From a checkpoint of a small transformer trained on Wikipedia.
Size: 10 layers, width 320, 10 heads of 32 (2 for keys and values), MLP 832 SwiGLU.
Architecture: RMSNorm before each block, rotary positions, no biases in attention or MLP, untied embeddings, normalized queries and keys.
Each number is 500 + 25 x the weight over its row's rms, rounded and kept within 0 to 999. Layers, rows and columns count from 0. Numbers have three digits each. The size before them is the row's rms in percent of the matrix's.

# layer 7 MLP down (transposed), 832x320, rms 0.224, rows 24-95, columns 256-319
087:502462505506510512510484459459503514468493495533488473499520519471528521504492514462473466473553493535477530518489484483495533511572522519514519535479476502512506481536502489533497499443526508
103:522511508526499499487502472549461491457497529497468498479522460499450526468475515496487496544547488459512499498463517524532472471491500498471504498504504500473437485487492510475534463509513494
100:476483498503492530511503492487510534582505450500436516445522491477490514528508485482474504477518530503482526507501542569522469471500530504520492554529450487510509485462503441525466479487459504
101:503470536482513496440488485486493498474486531513513508511509497513486516524465462506498516500491486513484499517481479529526512498480501492471545509494507478516532487466478500464513525509467507
103:493510493528448529457527485482513508491504541496442523499526506505511493468499487496490553481587513497480497491519510556497448482497477499518501505533524468471494556503571482489514542477482519
093:504459512550532485495500486506451498537481487499492489470505489508504450468511507494494581464538460494482483521499494498540504494473441504498499477497475497488477472507514479487499500492443481
132:489518511517486500526513476516519568565497524501491512512504471482472446438483468499509535541525463483484492484487458435520507496484548527506464495537512493511481479509523522488509468514487522
103:507490489498513475492493493506536482482466477502481492515494518472494490493494534479508492485500450518507505491531482522466513460522480492507501502563476537498508466485534510448499471506480512
092:507490506485557536513430496462471485469477472493509508512516526492459517489513482512487486544492508493502456429498548486511466513531498495515483482548485504516456511460518480491506492548520502
110:517535502558495487515490458490525508511545489466507496557509518540510508512527532472499543492513489593516515512458500474467512509467495477500503487434563510482517498561551506500489494481509501
096:510497492540474481506497516508476442457527494464512493470507521512504525510487475516508474497501511558516522520491516499495547523492492504450499491465466498531469452494542565550471494552528502
095:508495528535464529517513474497473503488443514463508518459470506478528539476501527493516475512540489542521512495531466500522448482518476523500481518510459488488504434521521498497489501550537525
099:443540496523516501514476492498485540537504521519487528509447450483483513532462481531479490499478495493499488504497496467465511515476446438535477509493493562521479518503515447540509533467525465
110:534507553483475533497541480495489497537511504518522493523491504494488472510474492499507488541506508479492531481499475541508495520519520516584496485506557473500449432482483517492512490489481508
097:503548488472482522524531519503539466519499491499496489503491517508501472507529503485518540509478475504492464477489497456488522508577537482523505493493510457500502512502562453511532493464463507
120:507509480475499538485515528469520523511501460545497514500537510464465497484505474499478472519485512509494488460496464532536482485481441513467490506518533483514515465486483494516481520511532503
095:542484528510472509546496495532519502490529488472503532520528496496493513544491485501441479500498531504480501518549487511506484568556479462483494504507494529495476543527523491516450479523515499
094:494504495481488532456539528517501517533508533497463498467444526528515467526512492501464545508492492510530518519503529487477462510480501467477519508491442486505463533568520520511462498502510470
095:511510549503461512489558536438549524485525477512530479498460494474500513481473503505488512520530490517523456462512520505463446513492551498530465486498529526501546531531469508486481505497465524
095:482541483494495481537496500520551451493560532517511498509475496462495505475498521507475497501469524528481490476513500492501482495520494549500429524485493511469478545540552512532515513516462511
099:481496528450456520544507448480534526499501476491488477541475544508500514506516493458529515500458485512482532463553475445512486482470471460494521466541440515505470523528546504483515541487503479
093:529504534539440517461484494485488531517506488492537485493489519504475492514504474491495417504468545500482487562516489487473490461492524507514525526483495544470483470479507534488472500469522514
094:497521515503483505536489523481521495473544481492481504499519519529524512527474450499486496517572475523480488507524515513477490480494515474489507470511522535453502481497502528503437478469504525
101:516481479475510502491497484476493510511530474493514493489537492503515449483492499436510527498499514510491437481514514521501554526475502505500474471539472480536502547466475479542518496515465498
105:588521470538479528526492477498496513501489483502476474547477525465504527480508525473520514529554467465498485501458490439455480484516532473491470531486514513489501565520471501520499508470526552
096:455495516526516463541496495486500486501505475514475495508486477526444462467505541496512511457456496495520476502500508516543476484485483505459543466483512468519563511505518514465520471488474505
098:441507530555536440489505533483452475503472490494537504516511489498512495504485481532458489487471505500507443485494523502541502484520509532520495551481473470525504467511502489496554523508552490
092:536530509450504509474519536508519503480500473476490493519491495524496481486484506470480510500527505491533510526522505518470466515507473521539485523503490552508503503459469482450506562471491504
104:520489527551483520509550521477489465475474550484475521512478505499492520496531464501494533510579526517536486501503487494494512501490530513495486515492508501512486622554503485491486484487498489
110:484477496511500552516483511455495472518515490521477554517451483519535479510512456490480506549515475483487458501477522468536465502511455431451423486478486503477568509535551507458484459502510506
100:472515510509505522498492504499482510538493488482452484530487470474499492459498509504519482452514480510526498498498468492515450485508453538478505521563518496480545478481474508482478439495436484
108:466512522469491508584447496460538480528512530513552438491499517525530470509457526488569499495497519470497495491506494537468480472504517508525487475461535508551534499516526511443534514484498506
092:518482483468523538499472508524524486493492530501473518501500565532452498492553545442490483463528484521490532488508496501526479517514489503467517483534538518514512442480494520529501504457492511
111:487513503506513478458476476486511494485474514514487507528496486480485513478498482495522507517509524478521468497503461519495506492565490525501507485474532503536504524524511500533474483507480439
094:531469507525553510490504516478533492498477496477495496511493491518477551471535504524505536487484460517474499519508457462512491543547486517504536514536492507475516480518566544519494485470492487
102:513500522463542501489501523453513507513458473500510519507519505514470454484531513508512490492503506469475469470520487518518527530488457587475519526508504460480474551513457467514516515544472494
089:498493467487489514523511526540536468502530502524497511514516531468477483494482541512506525474471510513477505522467475528491480551495474517488492511476486512482479479486492522479503494511461498
097:473548507490498554473523528489452484496528478536487501523491498528512501483520502512480496521510530534562539453513509513490506519492489473495496541479420525488512573514485527515522515502475455
104:521491532530479508506483523461488543553462472458539483475478510537492489546500534491514486535488491504459527503509459477499512469509529519474488520478534525486503475532534512464488486515514489
094:515497468485531525529486492520522537522492505503497527510495477488444466522493549528458548477522529463444483527506508465465496470483484486502524503522539525517510462489511496510524512520485519
097:513484504545481512512497501497481470503499520522476516472512445501499497504489525505462483535460485464533543488471458467553499487486484511481462499517535490544503547515499507537525509489542490
089:495501529471512543511526544490552481513482489487509512520493462496503536506480536452539491498503485529507523496485494502489467470476524489544482532459532516508467532515509511463512448471508520
099:481535528473495469510506533547505510484515516493500517469488492495504486511519475552475508508529458482532498525471507539498534486497513503504466512491533450487497607502516507485524513488470501
101:543543507484487490499537493511488527462512497512510493536520495525489504465462521522557541491514472506479540502561454491479499520452468502524434465495516473494473563505463482510478474516485570
098:488507513496466502523541439545538538539496527535486504530520466487506489508507499468528520478473534510547501529457485485503514483489515509510508486518537494480522507500507489533475536514508427
092:463532460450487532465445527522453507539531488534479477502489508521478470498499468513534544478517475488523505506498448523487496507495511506553497525484537484545488507494483475510497478498491512
110:490518523491506461512454500479512509465452523486519494490429540531472484514495501462524519511486520466496531538449465480510489483443551498485497531465533452516499495507502500523493500509495462
100:430445532506527527505528476445479531471503507498494495474499475487525460486494471502481472480554512508470545541538512510523506494499484506505478503496527558486494493539507505500513499442493511
108:476511498504515530497527512507471484517524510492503517494529492481500446491497512528517460495528512513498518494506489458489519478508452465483456538531477477539464474457540514495508480483494493
092:491527521523468483475460535483459502512487507436479467514516504520565514518485512525530548515467536479497513485474485485489494500573526490532504483531473465530481438505515478520501484475481481
100:464516520486541506499483517433504504505492515485486494500511482468490483496512529516464445507481547442509525503505519484500523529569475473506471518519538479481473462504504470510439472502474508
102:484520471522512475519491464467495471503517477477492506544489464531468492486496463464488516502495519470527508505478510505505468518487548481541507563494534459498486467513509483470463444525488500
109:528469495547476497514533525446542479504518512507516502512535540470478501510511480506507483520532532504479476523492534472525485522499466503510515504471494485491501474527519485489494474507452524
099:483487474501539474538493490497490550526520471493514542500500536474498457492497489507476554483523525463475540516523505514503524530514512460496496474513490541491493469524496484463474462494500520
095:514505488442496502514512486494481515482488511526474519503536476532535497484480508477533489487491517460519510461527494534519506501525526458518487446493519496507521477463506470547502489521498515
113:506503515476496525551489516506453491492559519530478452493473481504534499470504489486495464446457511543523512489491500495524464484478482474503480506451515482482492608484498473509479478506506512
092:538494516493545525486495507511497537464546525529485498493489486528533509506469443496544488524472517522502510485501497510450525524509495503518486536523484538472490430539491484463489507477470469
109:499531505507497476499545500498491551488503483493491437528500469532497486490521487519519528499497480507492512515523535520526520516515515508499522493504491498488470474471482497475504494510503521
096:497543549550484509495476502508501492521488493505462513490527509513529531497520501526471513486490468514491489541482469477491471488517505478548522519487477507528489559455514501522512494500523496
108:526487489557497518509508521479487488517478505463438484503508444459487512506462535525530497506480488499475530502476514486534481507465469502516498474507537474507505447532452466489500500460491515
120:523479509501503459483496557532478489508526511467477479485513540487498522468577511504516438469515503476518509490507536510527535519534503531509510509496501470479487488528465507513491511525475515
091:474488500488486523474458518517532519508494525495547480497525521524482506502507526527535579499491497498456485521447521501459448513534498485525509483421512559515482426501457497552508487495474509
099:489482502484535462488521532510520489496506519527513514525532496467489500519528512489514498469465507494488478480557490510482483505503459497461524527442504534530492553480470475518541540493485546
105:560549520515518511473544467484485502497562517546512475487488500494495526478520519506501478507461482506502529479497497490473472518531481495471516522516474480503480506495489539530489517491500530
092:484524510520556485515464496470484479538519502528471516461471526502505502512511498481475481512489464528535521499530496525492486556495505494509521478507491486467469474530471478542464534449472477
097:500493475497448524496502490517525514499478535515500498520499485457482499446487502485499517516478560454480500468539474508560509534502512494498515483478523523504470501479507495493550478520483501
099:514485483449536469486531480494506483489489495471490515459480494563486493523500512481512513489496501512457503502520516553542512542522456457472498482495525516493530402525514491485475507473541492
093:475534531455479452504532480475508528494472561476498515475527525505538482515504516529483456542467505541516481511479485462454514515539491486487507516468531513508466499506473516460507513500480497
096:511497515561505513507507562483469505495490514473513459516500497527463508474468493498466517508475510494464480503488457501496467461516463470477483501497509465510458495519463470462531497482501524
097:463522530549510496497467498481497497523541497488516514468478488462514454500487474502491468497508467544468487508523504500509530524499507492456553518551515444489541455480493483473505508490552505
099:540486516518456441425494496494476486537531477457495488487532466472500493538454528480461508524521459492473484497506501440485473518482532513509494557536510511506521477525507467472493477536476504
093:531505474504517513553488482481470489543555473479498517483493507522519448457493487514529515530519465517511491498504485494493509513508498479540452535524493574502511519494518511515526501535498514
# layer 7 MLP gate, 832x320, rms 0.113, rows 25-95, columns 256-319
105:474485559482502465485484494516510515518500518467469504499487508520504480532472458447516538466518481474484504451531498487504506479470553490480500489448513460516512493493496444520491491501483518
099:462470513521486512517494506502494492551477500509504505499573519499528488495447486479512480536503561500547531510478501490494488517491524520503514504486489441472527533487489484493541490513490483
106:495489471494480536551525547495504524500522501482480509504481479532480533527516539507499555519528558547501476538511484517506535497509463519489510475535495510464490496432513507537442535519514509
100:493480502457473511532506512493498482495547496504511491494566499496530418519477490497485526493484511477556473460489483481541509521488502512488478496531505476459508460507509519468459492467498471
098:494533459498496501454488514518491494482467492478501479465505472475506507479407514543540487493527519543503454503489514493504496471459472511491491498464468499517496481489456510488532448506490515
077:521502481544514518484525528475471493480492527544477488515530467486525503502451502512500505500484504496508490485503464531480496494438532497554486466529509498488512505470485485537558503475520473
104:482499515527502481492517526470474488476503485482511488472499512505512462494507489538517505459503487519441501520463525539529534486485568553479477547505512508489501476467513465513451466505539499
100:465549538489520523484510479528497496500508494468451475495540496476546483505507521517469529436529588526503496537499452515516528482510509457455517527473487541471508456503490488477512527492530547
104:535489506508504475512492531483539535502485501513511515527469476480506436495495493485529468488529499467511525488545517459446485517464489520512505472482439448526498491500549498523505497507502502
102:481477483514489513519483500563495495489434495466545475471515518516513490524530480507523524504509451499527489491477517509475474501489477514504499547510463518518475485539535530501509507551493504
096:455516486499495512516479477530473485478464474566502475479497483552494522506472492503469519541492492502500506492489506469486477528466505514498495525504508477480514460520508462518475543477515518
100:529511489540510501527452475470545507543530496533474511490482532498441511547459540516471506477552509521451504481499486509498493494518512501535507503518449548487460476512502486504487485471494526
105:574497485523477465482530489507511511529523478476473501488506497488490525488501536533475495517484514509480521520482501465474492512536561534539497537482510469495512509536498544461512494514500487
102:494494512538513509457499497513484495538478543480511444480507466506532527572501505531505468493476482467518519517502475497532477505499516497469529516481530510478505509489460492516451517522495530
094:529534479501485571467507465525547501460520516501503468507492473540483497505526507507514518500509532508507503500458456496489448445492534528498458467491494504519458498499494471520501502508521517
102:479523542524487476549458463488504518486474482501488491511499540487471464512499514465532429526453523550487502487501528479506531483472479491508506509527479478493521500477483473481526497473498538
098:491516540496540520508469490477535510469474466522485500488478518490482518500502491487463514509516530468540555508522465486486501541528495497501488462490465499517495510510516518526509446483520452
101:508543470546526494476556493527463522532481554488495557485546507536483505464480476512510485512515503485505468468518502507551465507486505523486459503488487514500477535502494512538505461460520521
096:471494522525463463484522490531497514501532516528496506526474522516522488481478517532513467469503454506499490530458476533472521467507523511539498535493527522483491507436485517488518476518514527
101:516509533525481512527496485550511490508516489479537516507478470464524529502480459547472516483509484490538501524481494506534523516470479500499523549519526509510484480514484501492477485499490501
097:480444522510450511513452489515502520516479601513476495502481506483526474464469495515454506502533533527519495485518512516507500449469541579453469511521476520469540524504521506522486499521556493
099:537507496529522478453465478482524554500464511483479538470518462491483490500439476496495462502481501515516566500483487470521498501510498494516477472504457534506520506533450510501475455489545464
101:504507499510532459492489496476479480497450511507538506483492519463494465508488498465502454483519515566494460528505503549502541549531436516484543487496551489529484543448520500498542499499470493
104:535457486472499498487503471505479473511513519551467538514515485496487517545465482489500503458548536513468472489480490511447458525506532506486482527540493471501496511503488490497527476489492501
100:470519480519515508478491523494547489471497453529509511533521463524463510529505491412499470490501457464487491529533507478532498486457503465503485509506447490481495509500498493476470517494479491
099:458484519512489520507524494495546480518524520550455483487464493479490503494499513509451523485492459496470472515491494532511469550525496559484467486533492505491494529506485479468520469504442495
095:464479508500517477507521507493497516515471526509529501521522514482506511520505477481500519551506471527444515504471482449503523519495532507467505498507503497487520513496497489490476481521469484
097:512473506516488492498517468516518503513467512496480496536524472516473478544536474485486510446509490508510512525494507507508498499505514519459477520495516503496507510496486475507450532496468502
116:493484539499488500471477498483475523518518446484430513490488472495517503515499512476461485471493510541505505467545504452589497494466528478506458528521499500497510495532498522516491527511536474
096:478524485481515508505480525469448510524504496467521501498495523518480505485518514537525528518480489473495491516493460467487463519497510537544468488484482489490507464518499507511512468505492466
105:488512495495522483544519514518499487503469509511485432518546491507495488468479546537504516503504520484504471508524477452476487506481532466466495531479507499495452506529521514507483480464527485
101:488442515483531513483504513517485484533491510505474510506493507480478458480486510496439507471521523524499477503508505468545503518499470514513515460505480519480492459546479507518495462530488499
101:472531482514475527505482502461544466492461489510441497467474486497504529485465516491465522518468559513512504507555494507529524439525511492505465489545477512487496521485524552529490495500505507
096:528499547471469530466526468502499519493499498461441485465519490515484484508525498491498441439551452519516482476481513482464489544452526500483500433491464511521508520514504508471489476495502519
107:531470492492501493490499457513484466495508524518495519540532539448519454450466483489520487488483495469534484556481493488504518521483495463540498525539511471482492488568473543488489516491476490
098:500530485495490485467463518495520482489486545493459508519473474492483458508470496495510546524503537541500527494480501495502478531515506513522512509466507523538499523524514460479517488486527496
097:492490480468516462487524479532481533529541503462490509511521509468568512480522523482446505501513518488508483485502502473483530474475463481466505536501498483490430499444553510501516473455484489
103:512507499525499524492502535505515506489479508482436536491488503474471478462462543504569508500539494464532484512480521500508501502528458519492523545514493532522506514531485479540495503524516488
095:487496515483509527483491489473516485464511499518500530498505519518522494535483528490487501503504506470472517485541499564463498498538529493503505523498528475490571529465524493497491515470513517
103:512500487513502488478509472453464481493522471526533483523486527500482511501477470470484518491473504492460523547494474551486499463484488514513524486518495447507512470458502463499527525490467486
099:525493490523507498475466512532499501494521511484490478523503482509500523492478519506498501462521495475527538522506482520480496548485505463442523509493511484451523512504484506512505503506488437
108:495503557432491468523467455502511490537492512482484493452525481489497508502532512480481484524525503547519486478487494487490544534495470500487502525513533459492516503546512539505518520529504530
099:457547452498506473545499465512509482492437444489539519525486444499493457556496520519508490504527521492496511502512475499494507467480475494533530503482454472474504516472477486503527498475534500
093:495547509463493517489491467493488501450536511476486500485467483519527554508562488501488499495529507497513525516461491540465507506451524509500505513505482541508556532453497513489492502476500519
100:497526464494439530438444466519527493506488497483488461537505509505516484519496475515491485464520490520479532492433468475508454535510469499546535489495490497486481479464511530449453462500484496
108:450532497477490507543497518472490459506502503445500543482488488506495515490513535488500524529468462456489501550516465500492493519503546505477532512520521554487548491467504471490504477529454524
103:510505517511521514495475514500524464481471513504516501469504505517465469526496514454539516528498496509535488497481479504477470488553517504455472484505444532507474522516467513532491491481474535
101:466520548498506482497474486488481523570498472466504512484510516473531473498498518529503483519535531485556531493493484485482532525492534541488484549500547467545478461493499529491514523516468487
095:557493516469476526479495505508498496521498493519519498490482499506519578544479472536471493510470573493535492529469529515503549488475461521472510492525514503519492496487506512505536480467469465
105:528494513455545512513448481451513539484458527494464460528498504491524483455519504519470531485506492496511473500508502522491484499530440531523470512483511500460512499538515476506498524519474471
100:494496506510505487520485517535504548499430482504509502494535522499452519492510462511527513524454492504509529466479515444524539516491508535490474515497503503525466530503459555522498500455495502
097:503478512473531435512482499513523479524490478472512506529494470520480510522533485501510468506505499521481522496506556492498469472496547543514491491469528507458535506455536525520547459519458453
099:534469469529448487466500467471519533525426476490493518497525469503527464467526506470572489520504482512531555495490473524499480476528536527453469498469459493487458507508515475537529515511485552
096:505529509547468479463560500491455497488469496501510483522459460532493499517536461458468493465503529491494487470496474469508496495504513474536498478474461514459495444487532494507520520547495474
105:490498485474518485511466511478528538542488511511534459541520525499492529478536497523484505460507498514506534521482529471493496473523485489456500474471481499502536507510482466522519491461495497
095:516492502512468466496540500481491493537526498491497498528464466495515501469543482520463509505503471526485517512469513489487515490477515527519483479489517523506514511477491519529475465505485481
095:508506488493500506507487521481496471542504508518517509474520468498514533587541536529518536514480508505507527491486529463516470556547514514495479492455538491519491493489517478488522504520490552
091:474504507496517517505478498469501499468463505500532511498509510509527477550513507473530529493528461484481497448518532505487465531493528508497507552433543505483511500507492495488504487528493524
102:491462519462486518501493514507466481511519471502478491505482480495493469483465494471499480544494513503509494471496484497519517523498469481504481541519486482445464520519478509515516490500478478
093:467502485486452484513488466495534508508511479486488489511512486521483522496520470513494514547479472510469494503497531508486481492468534563497527464530459494528480509457487474449487498505549489
094:527530482505471436495509514489516491457481487523480531500499502481532434496477492478501476494500484507507476523468502531555520524473480486496511493507519470500481536518547511534522478502551530
100:499493503526519506445531486506527502524504484469496463492467486486520469564454515468503498468485488470507471467524499507493485476480503507523494502480523496473506544510536510515488514476506515
103:543464495561487525500515509533502497531529510533524521458508496485512526446496517534483485510512483493520529550501489507527514510503498523501505507561508496489506506495502540501496545464504483
098:509482542485448541520471500519500515472483462489521456486466505515524493474510519502470508507469487581451525527514497486555523478499496535506506496520477552534499462465543514506538472487515508
099:485519497525485515478495472475492496499483484455522487542506507486509534488502495480526516488526501441501512533498500511484479511553493532485496507480523495470511516490536480491509494569532525
097:499517495513484517504533540492500491518484524502477551548529475459507518481553506522544487577503517509526533518464499502487519532478494499539471504533491479515487473492517470527509502544488488
105:488504478476509513508522522523501512557565497501507499472484485520456522477483495469496543466480518452553535498463487475498468470492526511518521531448495514501478483475472533483527509517503499
100:510523495542511489498526494466527510484488534456481507528467445523537501537499505518541507531581460483474507480489465457536461434496501484518473488471524494481528532494506468491531474552495519
094:500492512515553516491506478532493504548481494496578468530539487474542571501558497511509522518508518538482544503522502486500532511532501499462480467540486478516503527538554481467508507483521474
099:537514553515464505467516482489476543505530503520499460517464520470497484504520526483520523465486504469543480466472512521460503522488534491506537478514504497450492504456517502491508554500518469
101:485494521474468485514508513528475491477487497459450520468537512520477530511519539463461490504493516507486496514501500510528482527480487523507489493472523480529520482523520468511485531508500464
# layer 7 MLP up, 832x320, rms 0.118, rows 25-95, columns 256-319
098:469510534506473488459496501499519491504502508519477521501477454461510480501496488456516483527551513524489506494474486534511482531463532419530478482450520449514509467507536530500462454515519548
102:492525537498441512457497520473476511533498486506488466492490463479496507499496472539518456543480483486505509545513488491522496517504486498541454497503488506457500490554508497476493435531478496
098:460474462510475544474495515529559494484490532485516494519453476512466554502525509536467498488490495497527481474508498488491485488497471489523528533488507502532543479513487510470519440459546524
097:515497518519502557473474467525475467482497510490465526496472485489467544499487504507487493546553487538506499496532491530528486493520522518521483446521531459518484460466499540492481518516542460
098:519484492497502488522532494483502471516508458516547493547484497492454517521461500480501523517453516526484494511519469502488514477493526497530471515503543511504466506509486482495535478511491491
123:575545501483490529495533434517497531498496485484509462515459481503465468462495486474522525500481478515479458471457514451500478493537533500530449510491492471514477439503510522518527455529467465
107:488491481535551544506493497517487470441488536534520497504498477500464466474486474497502496494494531505495501501438500500507548452460479510503480499536524523536499499522474523485440483495501509
106:491527513452523483498481464521511472484510504453492492545497483544489509505493484435475534481485534509479502523448521524473482517489499522439465522474537520477491521490488488517506471486522472
117:519481489523443496480478498507511541528534504493520514528522462484539479486512553480529539490542436559481481445487512531455471574485506491486513485512541488453500508545588466497474466493498488
097:472532514495473512500491483480519442543491529468487515488477500490506498495540481499548486506465494513496498500521469538499516489492472464514524513480510520464519489523530497477534468500495505
093:482494521518504553502494494470501470511530486498518558479534522489508501463442488499490498543486524547509512547532536517501471488526477524523507503506503525535489513504514483471516501488487529
103:515556503475486459549462489493534510523549505482499517494517490515470538519475474513469503522514479478525471508512516518480480458477476502486497517527502591505480540519486499530485476505498502
107:541535484483475519470516479452462500519561489530480504532529519503476500427452508505473516498520483477501461509510479535509463507509485518534526493550487486494483524481517534497513472467485485
105:526514502472490503478480532474524507551490530483496493500543493463511490546546485528525498495486491479504448486489534509486441518517512448511545493434554459456522498502549513493518507488465528
107:480492484506564504536554482521461503492467465503521513518539498509501526485568493538509496552485546508481495481502517469535479502501470474494434489532498479520496553484510472455496510473520496
100:564507491468514479524476491470511492491458498487502503498548484470470508540528530503455500569542501456488525462491467487486537487487493496545513518514549490532500501508508513528518505543462523
103:495517480507530505532460486490450480478513478535483496509516511478525473490517506491502486473505491476489519507471480474459535544444507485522481470474495497493502518473517477461542507535458461
102:493508492514512546495488479499479495493501504529534491541481502485520492490518536447484452555517489532474503497510505478526491451532471490524576505522509489480471491479434514502476453490493483
100:535467533464546495478522527547505556527523486514502539520517519499492482553489461505556521502500504498535501511461516465501495520491463494509533488516526472451503478498514527543458478501514498
101:486504499493478488535518490497488472493519505477551466493554485554503518465514509491508477481514513527475506480484490491486500469505473512491473514518477495520498470492555521528477454483488539
094:517505478476501496447504511505495504525492519533509511512527549489459514500517505537526519460500488496534509503541484484524471489462507515504474487484497503460498520467521484480494465494495500
101:511511494495534509524463498485491515529510487551455466472523492516518480510500482509537510561500514449485497498492484478483511508526492493539530498509503488497483492475504480505475522482482473
100:493484522511499498517481490493510494510496498518503578480522455524485481524489484499506510556477492523588486501496487555460513534486504471459453475468496496471531479469531496473522488498493535
102:513536506503494471488499530548483502474520509524479509511499508483535529484485505505533486516543476467495484476499487508479516491483483492525527514504493522447486502476514542504512496458508504
099:527489468509484545452476499453505523491532494504505530524489496489481515500507473484504493510493525516487484528491485504503503511518462464492491514493507508478506517496479460482500492517481455
097:495474514469538526465500509506485505506476503539495504440509487500476499546499485471512483506517473494509482497490480493463487500518470525516477482485475491539543528487509463511508496498461484
097:521522489549449546518466518477502511501520469468549506513491504507508514502532487486495494481473523502496459483503496522513474502477526557502483477468537493522486482495513547449508473480480486
102:519466484500495502511486483518537538495487450469491481483508453485519507490519559512540544519479515502497463514461529533504494434485514506478445455527528505491517530506522493502521509521512502
108:509460476518498481496502495472503546489529511516484530493535487519512497499522481461455520474507462525508477475543473450533545483457476500508495505527519514526536509498503528444504498469480486
089:486503538490500481504508523487499536512497500482509519502514540523483510466530539567520502516498456491515508545496473502485484482500502516568532494540452502454524474535534536462529482520492486
106:550517483516477532541491548494543479496448505490476460513512500478496458498508474484510509480495527531505455543503447509475445491510484485510514509516502505509467503514471535470520497453481499
094:511487540507502469500512524494522516524506504479549510510481507510499483487485503496492517544459553466513509487507484494496501490521516500522527499519443522538488482524507498515522485474492500
108:432505491449503502498503489492522468483482528501482503485481513504456495521505484488508529487490486502509469503493521531509465513546494489476493514554487502523498511545526527521477478471511459
097:483521504510559535520502499556476503496521510493507498487524500493542499488497505469507473483490446496518527532482553507485513457478490539485487494487530530473498505491505500526518528528512497
103:480497507475522533469511487482489527531481503489481516491497472510538461490516490498481492506464496535477455481527537455493549511488517513506515486495526451478517566448533537465496548526475529
093:508503476518484507481492483499503491474480452496509501491519516509465474497499534499491503536479513535511526524512507520471473520451499480488531494512467496531485476546507498522480498488490543
099:477473520518519491492495477513446487483499464487503482492529482511485521519497489479546436524530449438543477504507492457505504503460482496484521486493548496501511513520504527515498515471549516
100:465499536525488524502503518472467522527468483496506499486523506496526491522483515548479504533496517472484458502489499468468480472538535506494456537516509532493489470479535452489517482471516525
097:480483477543509538504531481514494477471498452472519527505503471523496496456511490513539526518464531484500502491492491449502502524503490519498502470516485485515559513495476511471515505502524511
099:517521501492504483514488516497494483477511500516515546496518458512492506488513515508476499488519516535461534515552429504542467483527511500476515522487492491517554496468467551495518458511536478
094:437510497507477505528527473490479512510499460519501484505504529477525490557488481468489510464479485514525502515474497477478484480505516563517494495445477507501465487484497485452494483496494457
103:530496486519481512534486493519496475471487491458524486502547486489554564464481515507527483516534510509481484515500516476500513490524479480520475531495466497490520499502505507507495489481515475
098:508534544518446480494492487509493518557544513516521515508503479485466492476511508495549513511515505532497492523508485489499502501514464495517477496508559471506477539484503493508477481536462494
097:489547447467532493539547499486446550517440518499517462465490505502498467534502509479485485476510504492467546482456505474496495517509536526523474495507499499515486499506555506482549462492496550
097:496497526500537503488483517522467517498467504520498494479501467464481560535518495464480517480481522510504509517533528490512500502467489468510484497525472489561490528588503509504467531493504454
100:482537462459472484560520494508478500520547476469503511495546522483492508484473469516519509541481500466517511499526481522515473489513513483476512521510517491520561479484512493475486473518469515
099:501464540484500542491500510496497507535493513493524532432496471541528504527507487486499504509500475461517465479477512530468456486553499517507499458475493528499476530505466517492541473521533498
103:511515536536504532516486505460537498527495481462492497498520498505530457471553498514456453471515512507513494506500505513492484487533482532530509510534496436520482504513494512490427458496493517
100:492481462520515487461462508549483521456501506499443457451497498458499499492468513526527506504463462517501510488503475510507549496501503500521489513519493484541511456513462491456492529497516504
105:554528540491533460503496488442488509512509473492477540491494467465471509471523532486490489533519519447524483529480513522549516507514488502483502518495521525490470521514460522486459508506479447
095:512521493506516553471458495494503511499505510513475507498526510498478469462460485542482480488467456494464518474507522485495531532476472513494493572515519499464464505502538515506486445439517450
094:493531497524488536489482511515463508466524518495466506474443493478511493506513522475537466537489528479515508497484460485456508494489479472491535510558463507492478483509436482537499506510518449
097:479522487546479536483482501492512517501504478550507491522499491537498522465542461499502502480477511471465495499509507497551521545460504518487470491453479489490484519510517480516487496513515500
104:500515498523508529495496514507484473525490516458439458468443528512502536473481495534463553445504499501514526487491476530466522495495502521468472493517508544524553502477499550478482503464505516
102:502479511478470488527517501529470526518515530524503474519530504490531490508520492508497483488487510487504510498495520502481520474536483511489480483455456470474512575493497495494528465490474529
091:529499479536486454547510501500476456498509471477518496506476454482527526516524512476523495548461523483518530490530533475499545524492522526493482496514543475481508475522484535508528471491524457
098:507530500515499536528501477515506490514514477496533472517468494548504491530508498503552552540540490501537515491484521434481513494515518524483499488526481502513497519501515436506498491526534535
097:490521502492510514521474515494548554483508521501441541527490467512511506480499489533515480528510515497489547481501505511530504452500500516501508481527485524508492551547484492501463525475499507
096:490450484474497517486546543509498510480487505504456502543535505473489492510495517520503453491506479482491514516481521500516500501540495527525484489507511511501506512472517505530481484489532469
111:469469458516509434448507511524442494474520529460509466488472519528457530467530499504523479507466516489485525495486518510539484520520504530491488527492478479494520499508485507496467493535453532
095:449496506485514490458520471502481498515508456478483536499502486509467490494501449502510461512478479493481534492498524544543555515486526497512504475519527508499504522491508496502490561490464537
106:478470499463496448436539490502483536485489497500508498490487468541500506504424473478517503539526463507507536488468507558475477468471489530528487519507529517474528490498504554517478467520497522
099:525483516482500477485473486478519501515534518499471515495516463488480502545510511501511496503522521520495482490483499474530505467481497510469530513526541507495523513540469540515496507464560459
092:536527521484470442486520471545449505503504531463518548492470507488491505488470481511510548544518501461512479501486500505533527508506490549485441489526516520462442504474470518517510538529479500
105:504510487521536453517487463476491533504491538467512500469502476489508486509491478544522512527516524469528527513508506466454496507503484520485490481518520477539500486514503515491473515508470514
094:517545518483430520469467488502510480496510517537525508559496490460554523481504485506529468524513487506512513551501489478462536486479551494505500538487464497500465511513483552485481518491522533
099:454478497535523506519516478525477486522489524480503485482470521534526496505489494532508478503528486521527499538517497521500470519486513449492512500502512513479517518510448472508488526506519523
098:507459490534492524543510472446507483490485479472515509513485483535548488453503516459513504485475512438495523503463498503453490418453528519498476551516517491529494498465466453477478494509504500
093:493477533496540454481500494511488473500509499539470455518502521504481518530468514522506539525509538450510543524517510462495489543490508502537489475490451509485437540519523484482535485511508486
104:531520493513501493446475473511484537507461487481537468486578489469483495560464481487498491512510468553500522456495484517525496488527535500495487518460491453479505515542512472487509528472521511
098:497502468496513483513500503502476488458516538515477544511491478519464530559545513476496500511527485477499430517517489523459494513462495468516493483489497497477529537523495547502503510514508518